python train.py --d_model=128 --init="uniform" --init_std_up=0.0943 --lr=0.000608 --beta2=0.95 --lr_head=0.0126 --final_lr_fraction=0.0
Each number is 50 + 10 x the weight over its row's rms, rounded and kept within 0 to 99. Layers, rows and columns count from 0. The size before them is the row's rms in percent of the matrix's.

# o: layer 4 attention output (transposed), 128x128, rms 0.0396, rows 105-127, columns 0-127
# v: layer 4 attention value, 128x128, rms 0.0645, rows 106-127, columns 0-127
# up: layer 4 MLP up, 512x128, rms 0.0688, rows 0-4, columns 0-127
# down: layer 4 MLP down (transposed), 512x128, rms 0.0399, rows 0-3, columns 0-127
o105 108:67 42 36 53 57 31 52 47 58 64 61 63 50 55 50 41 40 56 38 68 45 47 43 50 58 62 46 39 67 50 50 55 37 39 54 50 48 34 56 57 68 58 51 38 39 56 51 46 51 46 32 56 64 61 62 41 67 32 43 56 52 60 50 59 46 50 38 59 26 58 54 65 43 33 48 44 35 39 44 39 51 28 42 54 59 46 43 36 46 48 56 36 61 45 56 48 60 38 26 55 53 57 24 51 50 54 54 51 51 52 58 65 58 33 47 44 50 26 62 49 61 49 60 50 52 45 56 44
v106 109:42 38 53 62 51 52 37 48 54 58 43 75 39 24 54 50 44 42 27 48 47 53 45 52 43 35 53 49 49 45 44 59 46 51 62 50 54 59 39 65 70 72 68 46 32 46 65 39 65 48 40 60 52 60 58 52 41 54 64 37 51 61 52 43 47 61 51 47 28 45 58 51 68 40 38 43 46 46 48 41 45 56 49 56 48 59 57 60 53 39 57 66 58 58 49 53 40 51 34 50 58 67 38 57 41 44 55 48 69 45 37 49 43 34 49 51 41 54 59 33 39 59 64 66 33 59 50 46
o106 115:52 59 50 70 44 50 41 42 38 43 54 60 47 47 41 47 41 59 52 52 45 60 49 40 43 44 55 28 52 54 48 49 57 52 49 24 45 49 72 41 63 38 46 39 57 54 58 35 47 47 47 28 60 59 45 33 53 37 31 60 41 48 51 59 59 68 61 52 41 45 60 54 67 40 43 41 43 50 36 52 42 61 45 66 50 58 40 54 73 56 65 64 46 43 58 44 62 42 43 50 69 31 48 60 63 49 58 46 55 67 49 59 33 32 40 61 54 44 61 44 51 45 43 60 52 63 61 37
v107 102:36 65 68 56 50 45 42 56 50 51 47 53 50 63 58 46 64 49 40 62 42 61 44 58 49 52 49 43 45 56 39 42 41 43 33 41 64 37 37 62 35 67 54 47 45 54 56 59 46 56 69 50 65 29 67 50 43 53 67 41 42 20 43 62 54 42 55 49 50 48 43 53 40 51 67 68 60 61 49 46 64 37 39 35 63 47 49 64 46 60 52 30 65 62 53 42 52 64 38 42 52 44 55 56 55 61 37 54 42 43 41 51 49 70 57 44 54 48 47 60 28 45 59 44 44 46 39 47
o107 109:61 50 44 55 42 45 51 70 54 51 43 53 45 26 61 46 37 76 43 49 35 51 46 49 44 47 32 50 60 42 45 55 52 38 43 57 44 40 40 70 48 47 48 49 40 49 60 60 57 57 39 47 57 48 63 52 55 59 43 61 47 53 67 51 43 50 67 54 63 63 55 57 42 29 61 64 47 63 59 47 50 51 39 52 46 53 56 55 45 66 60 50 58 54 48 59 50 53 36 40 36 67 78 63 53 50 51 46 33 37 62 58 63 50 54 64 46 56 41 41 33 71 62 30 30 49 48 56
v108 102:64 39 47 47 47 28 58 50 45 45 51 59 42 43 49 58 47 47 45 55 43 40 57 59 57 52 50 39 52 39 53 71 69 53 51 51 46 68 61 56 32 43 43 60 43 27 40 40 39 43 46 44 43 53 48 48 62 68 44 77 47 40 48 47 43 58 41 31 48 51 60 61 43 35 55 30 46 38 74 43 58 47 53 32 41 39 48 47 46 46 51 37 37 46 58 61 38 59 50 61 46 50 41 51 38 37 42 54 46 64 46 42 54 55 56 43 41 61 55 53 65 55 59 81 57 57 53 69
o108 092:59 24 45 43 37 47 30 45 61 63 50 54 58 55 41 59 61 37 60 50 46 35 38 44 61 60 49 46 54 49 54 43 41 59 49 56 39 65 44 56 55 56 40 60 58 36 41 53 51 31 70 56 48 63 32 30 50 54 60 64 60 54 37 52 40 40 65 36 54 47 41 63 48 63 52 69 51 64 54 69 49 52 57 48 38 53 54 49 49 38 50 53 68 54 49 59 62 63 54 51 45 37 40 45 34 38 59 56 54 63 48 30 40 50 45 55 60 44 44 48 50 36 47 65 57 56 27 37
v109 096:63 40 39 59 54 60 40 60 52 53 62 49 56 59 53 48 71 42 49 30 45 46 52 56 65 47 64 55 60 63 58 47 53 46 37 60 53 66 44 47 65 45 50 65 63 61 59 42 54 53 39 44 56 53 43 52 50 53 50 46 56 57 49 51 46 53 68 58 31 55 57 46 45 42 53 54 57 44 34 62 60 73 69 41 48 61 33 48 49 64 47 41 69 31 41 71 42 48 59 33 54 39 60 67 55 47 33 56 61 51 55 50 59 73 58 49 49 65 39 56 62 42 60 42 61 64 39 64
o109 110:34 44 45 47 52 47 52 47 41 50 46 55 57 63 47 46 47 65 49 58 48 49 51 65 62 47 67 56 59 59 51 57 56 35 54 53 48 65 30 46 55 45 38 57 48 69 62 52 60 51 35 59 66 60 64 60 47 48 56 55 55 54 50 52 27 38 56 56 17 48 38 38 41 34 44 47 53 39 45 39 59 45 68 56 61 60 51 50 43 49 61 73 48 36 62 37 48 37 39 52 57 36 39 49 62 31 45 52 25 56 52 46 43 39 53 30 47 43 62 61 50 59 47 49 55 38 39 38
v110 102:40 37 53 46 57 45 51 55 52 38 48 62 62 45 55 37 56 45 30 51 48 53 49 33 49 53 61 67 36 46 35 66 49 35 65 46 61 50 36 41 61 34 50 44 53 57 40 40 41 47 53 54 51 41 64 37 45 62 53 65 62 59 34 40 45 57 44 40 66 57 41 54 62 40 42 30 56 41 70 45 34 65 60 59 41 59 37 50 51 59 59 72 45 46 54 59 58 38 45 38 43 52 57 41 41 52 65 58 46 48 69 69 63 54 41 58 50 67 54 48 65 72 48 43 48 55 44 54
o110 101:47 49 53 51 57 44 63 32 49 39 53 38 47 56 39 69 52 51 62 40 49 52 38 43 58 54 61 65 48 75 40 36 50 51 38 58 43 66 45 46 61 48 65 35 43 47 52 49 35 50 43 46 61 43 46 48 44 49 58 50 56 40 40 55 25 43 58 59 57 67 49 34 67 46 66 42 52 46 51 62 41 54 64 38 56 67 61 52 64 53 46 62 47 53 53 56 60 33 33 41 50 43 46 57 35 44 51 52 82 66 62 36 51 58 34 54 67 60 58 54 60 48 45 43 49 64 45 58
v111 113:45 55 68 58 65 54 48 52 48 40 54 45 36 69 47 39 53 61 38 41 51 51 33 51 52 58 50 33 45 48 64 49 61 54 22 48 71 56 38 42 53 64 79 47 59 57 45 62 44 49 40 44 64 38 44 60 62 56 39 43 47 39 62 46 64 63 49 61 47 64 59 59 55 45 43 57 45 43 41 53 44 47 42 45 57 60 64 41 66 55 58 46 49 47 49 39 47 51 47 20 62 55 46 45 50 37 48 44 34 48 52 61 46 65 67 59 61 72 50 55 64 57 56 59 64 56 45 45
o111 116:47 58 62 61 51 55 50 56 50 36 71 42 61 61 57 43 48 64 45 54 50 52 29 58 56 48 65 50 34 40 46 49 74 32 50 43 42 53 51 48 49 37 63 31 35 44 54 41 61 56 40 25 61 54 48 59 40 59 51 56 48 51 38 36 56 56 46 55 39 58 38 28 39 28 51 35 48 50 65 55 59 49 62 43 52 57 65 61 77 53 56 52 48 47 45 63 56 48 39 34 34 47 51 45 39 31 42 52 56 59 60 56 44 37 55 53 35 41 34 42 48 48 47 42 52 46 43 49
v112 104:56 34 45 40 44 44 46 40 55 55 62 47 56 47 40 50 50 54 43 54 39 42 33 75 60 43 47 66 38 42 45 20 48 57 52 45 50 43 63 54 57 63 64 59 50 59 53 56 52 44 50 53 55 50 39 38 53 32 70 56 37 61 55 63 64 57 42 40 51 37 58 41 32 42 65 40 45 55 41 60 64 46 63 30 56 50 57 47 50 21 50 39 40 60 41 57 58 55 46 50 49 43 39 51 40 57 54 49 38 36 62 50 36 50 50 68 41 53 55 41 46 48 39 53 47 36 61 25
o112 104:61 80 67 66 47 44 39 50 49 50 35 40 51 65 51 39 43 52 51 55 45 51 40 40 47 48 61 53 60 50 45 57 41 55 48 33 41 52 51 54 53 59 48 58 48 42 37 54 49 54 45 42 56 40 49 17 51 58 42 50 60 58 30 39 51 40 54 28 46 52 40 59 51 58 61 57 41 39 74 70 60 45 51 52 54 50 54 51 58 43 47 25 48 49 51 64 60 38 74 58 44 53 52 59 33 57 49 36 65 40 39 59 47 48 45 52 54 53 38 43 51 60 53 76 54 49 44 39
v113 100:55 51 29 56 65 47 40 41 58 32 32 49 46 51 42 34 48 60 50 37 59 36 63 49 53 58 67 57 52 52 42 68 41 36 59 40 47 66 68 57 58 36 37 50 52 58 43 48 59 46 43 40 35 60 35 54 34 67 64 69 47 63 45 58 58 47 52 35 47 47 55 39 50 39 40 59 64 61 76 39 62 46 33 45 45 36 47 52 45 39 40 50 49 46 62 36 41 60 55 38 39 47 46 43 52 50 53 48 47 45 46 56 61 47 45 42 45 48 69 42 43 58 49 72 47 58 33 61
o113 097:56 42 62 48 46 42 50 44 43 43 44 52 44 41 33 58 47 45 68 54 44 46 50 61 47 50 56 53 57 62 61 53 63 54 43 52 49 76 62 53 52 43 38 57 58 45 51 45 42 46 56 44 53 48 41 41 47 60 60 65 59 46 51 43 43 48 59 27 58 32 67 60 61 40 42 65 55 63 51 44 37 79 70 46 45 48 52 40 27 44 43 92 60 68 49 47 45 53 50 53 51 41 51 58 56 58 60 43 54 72 44 40 48 39 47 52 51 63 33 54 63 47 42 49 49 43 50 39
v114 099:46 51 41 66 71 45 44 43 50 50 34 48 58 34 50 50 57 67 51 46 39 47 72 44 53 47 44 42 38 36 50 52 45 33 44 61 46 49 54 53 62 43 61 52 47 61 60 55 48 45 35 51 49 35 65 63 55 40 50 51 67 63 59 68 61 45 31 75 41 50 59 62 62 62 32 46 58 42 39 46 35 42 44 40 49 54 51 60 59 49 46 60 54 46 43 52 44 56 54 41 56 41 47 72 46 52 37 29 69 38 48 34 60 56 40 43 51 45 41 67 48 65 59 38 40 60 62 53
o114 102:49 43 46 45 41 49 55 60 47 37 40 59 52 37 45 45 57 52 48 36 68 50 55 76 38 50 60 64 50 57 54 64 55 54 70 49 50 47 44 40 56 33 57 53 58 57 64 40 49 44 49 50 37 69 46 75 55 49 46 68 59 35 54 53 50 47 66 44 47 37 55 47 66 43 59 39 55 48 56 41 43 52 53 50 58 63 34 57 60 46 61 53 28 40 51 35 50 53 54 66 68 60 45 50 65 72 71 55 42 72 51 45 62 54 45 49 54 47 70 48 39 62 56 43 39 59 60 41
v115 099:56 65 65 36 42 41 64 34 40 53 46 42 67 39 43 42 49 43 56 58 66 50 54 48 39 33 45 54 42 55 50 51 49 43 46 41 44 55 66 59 45 40 50 37 24 47 42 36 52 56 41 45 43 37 79 49 42 63 58 46 46 34 38 44 65 66 44 32 53 40 46 35 50 33 54 57 38 53 51 43 49 72 51 56 56 65 42 44 63 66 44 53 52 52 54 40 35 42 56 33 53 49 65 41 44 42 54 49 56 53 65 54 64 55 53 63 49 51 59 40 45 26 35 47 44 53 52 51
o115 104:57 56 62 48 40 54 55 38 32 44 53 64 47 35 47 54 56 45 56 40 53 41 42 40 59 52 57 51 60 55 65 38 59 61 39 56 50 48 49 37 37 56 45 45 42 45 37 57 51 44 64 41 47 56 43 46 60 49 44 57 62 22 54 45 61 55 56 50 73 82 43 62 45 51 49 57 42 47 43 40 48 85 52 51 43 34 56 49 52 62 41 68 29 52 41 50 46 56 44 35 45 48 60 50 49 52 43 58 80 45 45 54 47 49 45 56 50 70 72 42 49 48 44 37 50 51 51 64
v116 106:39 42 44 58 54 64 61 43 70 53 53 35 52 59 75 46 44 42 45 72 36 47 57 54 43 50 66 62 56 44 39 60 67 41 38 57 49 41 37 62 56 45 43 49 61 33 49 59 58 55 51 53 46 38 50 44 46 51 55 39 39 53 69 55 53 43 53 46 35 42 57 47 51 44 54 35 49 40 66 25 56 30 52 26 53 46 67 53 55 43 41 36 53 64 43 53 49 54 28 70 37 41 62 39 50 46 53 55 53 55 42 61 52 39 34 51 57 52 33 52 43 52 38 59 48 45 42 62
o116 103:54 50 53 56 59 51 56 44 71 55 31 65 61 31 48 50 54 50 72 59 46 53 43 66 54 57 34 52 45 65 36 57 48 43 58 68 41 54 43 57 48 63 27 44 33 61 51 50 44 59 35 65 54 46 52 37 50 44 51 53 45 59 49 46 34 50 62 40 57 56 35 55 57 41 39 56 42 42 56 53 56 36 44 44 55 46 59 53 52 44 54 46 53 68 49 60 39 45 33 61 40 66 64 42 41 51 68 45 60 63 52 48 59 46 71 53 53 28 49 39 42 45 49 45 20 39 46 58
v117 104:51 62 62 56 38 48 30 81 36 64 56 52 50 54 44 48 44 51 48 71 47 30 32 50 48 47 54 47 62 49 41 54 53 56 51 58 55 44 42 61 42 61 48 44 44 33 38 35 42 39 46 56 44 68 41 58 56 60 43 27 56 38 67 50 58 51 61 69 56 45 56 51 34 49 54 51 59 51 62 40 32 51 45 54 50 38 47 51 57 28 46 55 51 56 34 49 51 56 61 45 45 54 46 59 43 46 66 36 36 35 58 64 35 57 32 52 47 44 38 47 38 37 54 54 37 34 53 50
o117 102:50 61 56 54 50 66 31 45 50 44 60 56 73 54 54 19 46 53 43 48 29 49 50 49 52 60 40 55 60 47 41 55 49 63 48 45 35 34 42 41 61 45 38 50 42 56 50 35 40 64 49 48 54 47 38 46 67 47 53 39 57 58 48 50 55 51 36 42 53 34 52 51 67 47 46 46 39 50 54 38 64 42 35 43 49 47 53 39 42 36 59 46 72 46 44 61 52 60 32 47 57 47 29 57 29 54 42 48 48 51 52 61 48 49 55 57 36 18 47 32 60 50 57 43 44 55 68 46
v118 106:38 53 59 49 45 32 58 43 57 69 46 29 66 59 66 57 56 40 55 40 30 67 29 54 60 47 39 58 43 55 27 34 37 57 55 39 36 53 51 48 60 34 54 50 60 36 41 56 37 35 48 61 43 61 43 56 41 44 66 57 41 47 42 46 38 63 45 32 47 39 51 44 39 56 46 57 58 37 44 47 45 59 54 46 56 49 50 65 35 53 52 42 48 41 61 47 60 56 55 48 47 34 69 27 46 58 46 63 41 48 44 39 60 54 63 45 53 48 50 46 41 50 41 60 65 36 42 37
o118 097:38 50 56 45 46 55 44 56 58 50 37 69 49 40 63 53 49 46 40 60 54 48 43 28 50 50 41 36 60 53 36 53 48 52 43 61 56 57 25 62 55 63 60 51 35 49 50 69 56 43 48 58 59 45 77 41 73 53 41 61 45 48 46 62 48 52 42 53 55 65 48 56 52 65 51 70 56 53 30 52 61 55 56 59 44 50 62 63 45 50 28 38 61 53 54 48 39 42 66 43 54 50 35 60 44 22 47 48 47 27 40 42 56 41 40 37 56 56 49 62 35 36 55 55 49 50 47 44
v119 097:61 58 37 54 50 50 42 37 55 54 62 45 39 62 41 32 55 43 49 56 39 33 52 63 56 32 51 62 53 45 20 52 53 54 62 63 58 58 62 58 47 29 46 61 52 47 62 52 38 39 60 66 34 50 57 37 50 54 54 68 38 71 46 60 58 44 40 42 44 39 33 61 50 51 65 54 49 50 58 37 56 51 56 45 57 46 53 38 57 39 62 48 36 56 64 54 63 48 47 50 33 37 55 56 52 54 48 63 49 45 58 66 33 46 47 48 37 65 55 59 58 53 59 70 57 26 53 48
o119 096:36 53 61 42 51 48 59 45 60 48 49 64 51 28 62 63 49 53 63 49 59 44 46 35 34 38 33 48 61 60 40 47 37 39 49 56 46 59 49 51 67 58 32 52 44 40 45 51 29 35 49 54 56 50 58 28 54 61 42 46 51 41 35 67 18 36 44 42 43 56 55 54 64 46 59 63 50 34 43 40 48 41 43 47 57 41 53 56 50 43 42 45 76 43 60 73 66 52 42 48 32 51 44 39 40 55 53 50 57 38 58 47 39 44 55 58 56 51 43 43 56 47 47 66 39 51 56 57
v120 098:32 46 51 50 36 52 59 57 34 67 51 50 46 61 45 49 62 52 41 59 37 58 50 33 53 42 52 48 50 65 53 41 58 40 62 61 35 25 57 46 36 51 27 45 66 44 50 41 45 45 64 41 46 46 36 53 53 36 65 50 65 47 71 59 54 32 41 49 40 47 45 49 41 38 52 49 34 60 46 61 39 47 65 58 60 43 50 33 43 59 35 48 58 50 44 60 57 35 55 39 57 49 53 35 39 45 47 62 41 45 49 31 60 48 31 59 52 30 48 65 50 56 64 47 42 47 60 35
o120 108:33 54 63 68 41 38 55 50 57 51 44 45 65 50 33 41 49 52 49 51 44 70 58 43 65 48 57 66 50 45 39 47 39 46 63 58 59 37 47 51 42 63 77 49 39 47 39 62 40 47 50 68 54 41 72 55 58 32 55 45 49 44 63 39 68 34 40 50 50 42 39 51 51 67 56 66 39 41 28 59 50 39 46 58 65 46 39 56 31 56 50 39 51 34 49 50 55 55 47 54 54 45 44 49 62 61 49 36 63 47 54 43 66 50 56 49 57 54 71 47 39 61 63 49 50 63 60 60
v121 114:45 40 65 37 49 69 49 53 63 47 60 43 70 61 34 45 51 57 39 53 62 45 43 34 45 47 53 60 58 51 37 58 45 43 47 65 71 48 34 43 49 55 69 43 44 59 47 53 58 43 48 50 36 45 51 46 33 39 63 63 57 52 63 48 54 61 45 48 44 56 49 40 43 69 43 47 54 45 62 66 61 71 36 63 46 36 49 43 68 36 41 49 55 26 38 33 49 73 44 61 41 53 53 43 49 58 56 52 53 56 44 64 68 48 49 55 53 50 47 47 36 51 65 38 65 51 46 33
o121 105:33 46 48 46 44 53 58 58 44 19 44 50 31 52 50 45 53 51 60 57 60 48 63 43 62 55 58 48 61 38 41 49 56 53 50 59 52 49 55 45 40 56 66 45 41 63 56 54 75 48 39 52 51 48 54 66 39 42 39 46 42 59 43 49 54 58 51 54 82 62 67 50 39 55 55 49 55 60 54 59 36 71 45 52 61 53 54 51 44 37 42 69 70 47 56 51 51 46 50 47 66 48 47 55 65 54 46 62 51 62 47 54 42 39 38 56 42 81 40 43 55 40 60 37 61 42 39 66
v122 098:51 38 50 60 37 44 49 56 47 49 56 56 48 37 60 49 46 55 59 42 41 52 62 38 50 50 56 69 62 38 49 55 61 43 54 33 62 29 50 35 54 45 42 57 63 71 43 46 62 34 47 62 55 51 39 63 38 61 50 52 40 54 66 47 60 42 43 38 67 62 70 65 40 48 44 57 55 40 52 57 67 57 55 51 66 52 51 61 37 41 44 64 58 61 58 44 40 61 55 66 31 66 24 43 41 53 43 37 57 58 42 36 45 66 51 46 55 41 49 65 36 59 43 37 65 47 51 51
o122 116:44 59 50 61 42 49 64 81 49 47 28 44 58 54 61 52 58 54 58 55 48 48 61 41 43 58 54 39 40 64 48 67 69 55 41 64 55 43 40 51 53 54 33 58 60 49 54 53 27 34 53 61 51 56 49 53 51 50 51 46 45 64 67 30 45 41 53 37 57 49 55 51 43 59 55 56 40 53 59 37 52 60 59 47 51 56 43 37 33 38 46 41 51 54 57 52 57 67 62 56 40 56 53 46 58 54 64 51 42 44 66 40 52 45 53 46 40 52 34 75 50 43 57 56 44 23 79 44
v123 102:40 46 52 65 57 39 57 37 46 52 55 61 46 51 66 42 68 43 38 55 51 74 48 48 39 61 38 51 53 56 54 47 55 65 46 79 44 33 46 54 53 52 55 62 49 64 51 64 54 64 48 56 59 64 49 42 50 39 43 55 59 58 65 60 41 51 51 43 39 45 40 33 50 41 55 33 51 41 62 52 48 50 55 60 46 27 48 39 50 42 57 61 38 64 70 51 66 54 39 55 67 41 68 72 51 61 41 54 51 49 43 46 57 47 55 37 40 43 58 45 60 64 65 26 57 59 38 56
o123 104:41 42 34 55 63 27 48 50 55 59 42 50 52 51 46 56 44 60 46 45 50 58 43 45 57 73 32 60 62 47 34 49 22 49 58 68 66 61 65 46 46 63 62 36 49 53 60 68 55 48 57 55 32 44 69 55 46 48 45 38 46 47 42 47 39 60 51 75 51 53 40 49 57 49 53 53 53 44 32 69 40 34 38 52 70 42 61 45 60 56 48 41 46 60 54 44 64 43 60 58 70 42 43 63 48 44 36 47 33 48 44 58 59 43 45 53 45 45 46 37 60 42 53 52 39 56 40 50
v124 096:55 47 39 51 55 55 52 34 62 56 47 73 44 44 33 56 35 40 60 40 45 54 56 62 50 59 50 61 53 43 45 49 34 40 41 33 40 40 58 48 49 50 49 52 69 61 61 63 35 43 59 51 54 57 51 53 75 38 58 60 34 45 48 67 52 31 57 45 50 50 45 40 60 54 51 49 36 34 58 53 51 41 55 56 60 43 50 50 36 64 29 44 45 34 65 61 47 54 53 69 39 63 31 48 48 56 53 48 64 33 47 58 54 64 23 50 43 46 61 38 57 39 45 47 32 49 51 44
o124 097:59 47 34 50 38 57 48 59 51 60 47 50 48 54 32 54 63 44 37 57 48 44 61 43 57 56 47 48 45 43 56 35 43 54 65 62 41 42 54 51 66 51 67 57 40 64 57 60 30 61 57 62 41 43 54 44 68 55 42 35 49 57 68 36 41 48 58 38 56 50 63 35 41 74 42 57 47 43 44 40 34 56 53 54 56 55 48 55 41 61 55 29 55 53 56 42 62 51 61 60 58 50 40 64 36 46 46 44 40 74 56 56 57 68 54 41 60 66 29 57 58 55 55 72 54 37 64 50
v125 098:30 42 42 46 51 65 43 66 64 54 39 46 63 41 55 48 52 63 48 40 63 47 46 51 44 47 68 50 52 83 37 48 32 66 61 61 51 41 64 53 63 56 51 58 56 61 65 45 45 42 31 45 63 63 49 64 50 46 35 45 43 50 72 50 56 63 51 42 54 36 54 47 39 43 48 57 51 48 53 48 50 51 52 72 56 47 46 57 51 41 54 46 44 39 61 45 42 50 69 66 56 36 42 50 62 35 36 34 48 64 55 53 57 58 48 54 35 46 63 46 42 33 68 60 55 40 40 47
o125 100:42 47 60 56 48 45 44 66 43 39 50 58 42 55 36 42 55 42 47 52 49 43 46 54 53 54 58 29 50 46 29 43 70 44 41 41 36 44 54 54 62 40 57 42 42 53 68 45 70 43 46 56 48 35 40 50 57 54 43 53 54 49 58 50 52 44 40 63 63 50 47 37 62 61 35 66 53 48 32 27 59 63 50 58 51 66 49 51 50 47 62 47 48 31 72 43 34 54 51 57 50 55 29 56 44 44 41 42 30 70 46 45 38 50 42 43 66 73 51 55 54 27 45 41 47 35 55 44
v126 111:57 44 38 53 43 41 50 65 26 51 59 44 44 37 68 49 27 50 60 52 40 45 53 61 53 59 42 62 54 53 65 41 64 61 38 42 49 52 83 45 53 35 47 45 70 50 60 37 45 48 47 37 42 45 44 47 35 57 54 41 50 58 50 40 37 63 61 45 58 38 57 58 63 45 58 50 59 44 55 43 46 52 63 53 47 59 55 57 58 28 53 51 66 58 49 45 63 28 58 35 41 52 42 42 38 45 38 45 76 62 44 57 43 47 50 34 58 57 41 47 45 37 58 61 52 38 44 63
o126 103:60 42 51 57 64 51 39 50 63 52 56 81 56 42 65 53 51 70 54 47 36 41 40 54 52 70 52 34 44 41 46 46 53 45 48 53 46 55 45 31 59 50 46 49 44 18 37 60 39 31 52 38 39 61 53 45 42 57 58 46 36 58 62 48 33 42 38 47 38 37 45 54 46 35 46 67 39 47 44 31 67 43 43 68 43 55 53 56 49 46 56 64 55 48 42 51 49 55 37 48 48 35 55 40 60 36 60 51 58 58 57 46 51 35 48 45 53 38 40 52 28 42 41 55 49 35 44 44
v127 106:48 51 62 49 41 46 36 37 68 56 49 51 38 57 45 52 39 48 45 53 57 44 35 68 47 55 49 34 65 39 40 52 61 53 46 27 51 36 35 65 27 54 40 41 40 56 47 59 45 38 48 59 67 48 66 45 56 36 58 48 48 65 40 58 57 51 36 51 48 67 66 54 44 65 76 56 44 36 59 43 52 32 52 54 46 47 51 57 53 53 31 43 45 48 39 60 54 40 55 65 53 51 53 37 38 62 65 55 31 44 53 51 49 42 61 71 43 54 54 54 60 61 38 64 58 56 49 40
o127 105:53 54 37 59 54 53 48 66 54 48 57 33 43 53 46 54 54 55 47 61 65 44 36 30 40 52 51 69 48 44 52 59 50 44 49 36 51 42 50 63 45 69 52 57 28 65 51 53 52 57 46 48 65 44 45 37 51 50 42 44 50 57 43 51 45 49 46 33 61 70 70 51 40 45 53 43 49 38 54 53 44 44 49 47 54 44 62 57 55 32 36 19 58 64 47 63 47 40 55 53 27 64 77 52 38 64 46 49 63 33 58 54 56 48 51 56 49 56 30 66 41 49 58 48 61 30 48 49
up0 095:43 33 43 58 60 46 59 60 56 44 22 49 52 54 47 54 52 55 54 59 40 53 60 35 39 62 60 47 39 49 36 61 46 38 52 55 39 43 56 55 47 55 38 72 29 69 32 62 54 49 44 36 71 52 59 54 44 69 51 65 34 60 55 55 54 66 54 37 39 50 68 52 63 60 47 43 59 54 53 58 58 50 36 57 44 28 52 55 48 50 53 54 56 50 46 59 56 43 71 34 57 40 46 43 45 59 50 51 65 43 46 38 56 53 50 47 38 59 31 54 61 61 46 31 49 62 42 39
down0 093:53 66 61 52 52 48 61 50 45 49 54 54 47 48 44 45 49 47 41 47 59 53 42 59 67 32 36 51 39 77 56 43 56 58 56 37 47 59 56 44 61 37 37 56 64 32 45 56 43 49 81 57 27 30 52 29 51 49 59 54 56 34 52 50 62 48 57 59 47 55 53 50 49 56 68 62 49 64 46 32 50 48 46 50 39 52 55 35 52 50 34 46 48 36 55 46 45 68 30 59 43 50 38 48 34 58 52 56 49 38 49 56 52 50 48 56 75 45 56 42 58 68 54 43 47 72 57 61
up1 102:42 51 64 60 66 51 51 47 50 43 56 57 52 63 60 62 52 49 62 50 60 50 48 54 56 36 47 52 57 42 35 37 52 51 54 64 69 44 74 34 59 70 40 60 32 75 41 40 44 41 58 52 54 30 48 60 42 36 51 38 44 37 30 58 54 48 52 53 55 44 48 58 43 62 70 51 61 40 53 61 56 53 52 43 51 55 47 38 49 45 38 48 50 37 39 67 41 38 38 42 49 35 65 56 28 47 49 55 39 46 50 41 62 38 57 43 50 26 45 60 59 41 43 42 35 42 50 60
down1 093:49 60 51 62 51 50 71 41 62 75 43 33 51 55 60 56 50 53 53 51 43 57 43 44 67 66 46 43 46 55 46 58 56 45 41 54 65 56 52 53 60 66 46 44 50 26 59 71 52 56 51 46 47 51 70 40 37 31 63 39 37 45 40 31 40 40 47 76 59 45 42 43 54 41 62 64 31 51 46 59 52 63 50 61 51 49 32 53 56 37 32 45 57 53 58 38 33 61 54 47 52 51 55 38 62 69 58 44 41 32 60 50 58 49 55 55 38 50 52 66 53 53 43 50 57 60 48 54
up2 092:43 38 40 51 59 47 54 51 58 31 47 37 36 56 64 46 48 34 43 39 42 41 39 41 41 44 35 36 78 39 43 42 48 65 54 60 60 44 55 42 44 70 55 58 45 54 52 55 45 56 46 31 68 64 37 39 42 58 53 38 55 56 63 45 56 45 55 45 61 60 50 42 58 39 51 56 46 48 49 59 65 62 49 72 36 42 48 61 72 65 52 59 49 40 59 59 46 40 37 58 63 51 49 51 26 45 50 43 41 60 44 44 56 36 67 39 68 46 39 67 39 54 43 47 40 56 41 53
down2 089:69 47 57 53 54 48 58 53 52 42 55 61 40 45 36 66 61 56 57 51 33 40 45 57 66 25 59 37 50 45 68 47 43 43 43 49 24 45 46 53 47 46 43 58 51 70 65 56 40 60 44 42 39 61 62 39 38 39 42 58 65 54 50 30 51 58 47 52 62 53 57 54 40 44 64 62 45 49 40 40 35 55 60 58 26 42 47 39 49 36 40 35 59 46 35 36 42 52 60 31 54 46 42 78 57 41 57 46 48 33 50 44 49 55 47 61 56 50 38 46 58 48 50 48 52 39 44 39
up3 103:30 58 46 55 38 49 57 36 68 59 37 53 55 46 66 64 47 39 54 36 62 52 36 62 53 55 39 72 50 58 34 62 41 45 63 42 55 49 38 63 58 35 38 54 56 48 39 40 36 53 57 42 62 37 64 47 62 31 63 55 54 51 52 52 54 34 55 61 63 62 48 40 61 32 46 59 61 54 55 56 63 57 59 51 51 49 65 49 33 56 43 52 62 44 45 50 42 54 51 38 46 37 45 45 73 64 56 45 61 46 44 43 58 45 46 61 46 61 56 63 41 74 44 48 61 66 53 64
down3 102:41 39 60 55 46 34 38 54 37 58 45 58 46 34 45 44 50 59 42 46 39 47 47 36 41 53 53 53 51 43 59 56 66 44 56 57 46 70 49 66 67 46 55 38 54 32 48 55 63 45 59 63 73 39 31 46 59 38 68 54 35 52 56 48 57 43 38 52 53 54 32 57 44 51 64 46 58 60 37 61 51 62 38 48 34 47 46 51 38 49 44 45 36 40 32 52 68 48 48 48 58 19 56 37 58 49 45 42 36 29 44 51 57 58 32 42 52 34 41 41 49 46 50 53 61 48 53 61
up4 106:60 31 66 56 42 42 55 38 61 53 47 56 42 37 56 62 65 39 48 64 56 52 33 49 48 42 51 47 43 54 55 41 50 38 50 44 58 51 54 32 67 53 57 45 58 67 19 40 46 59 59 40 59 53 36 59 42 49 49 37 54 56 44 36 63 46 53 41 59 56 46 56 47 49 51 44 51 54 67 40 42 67 61 50 33 69 50 54 35 54 35 38 66 63 51 39 63 30 53 38 37 36 51 54 59 53 32 68 55 52 36 65 42 61 41 49 46 36 68 47 52 49 43 44 52 42 47 56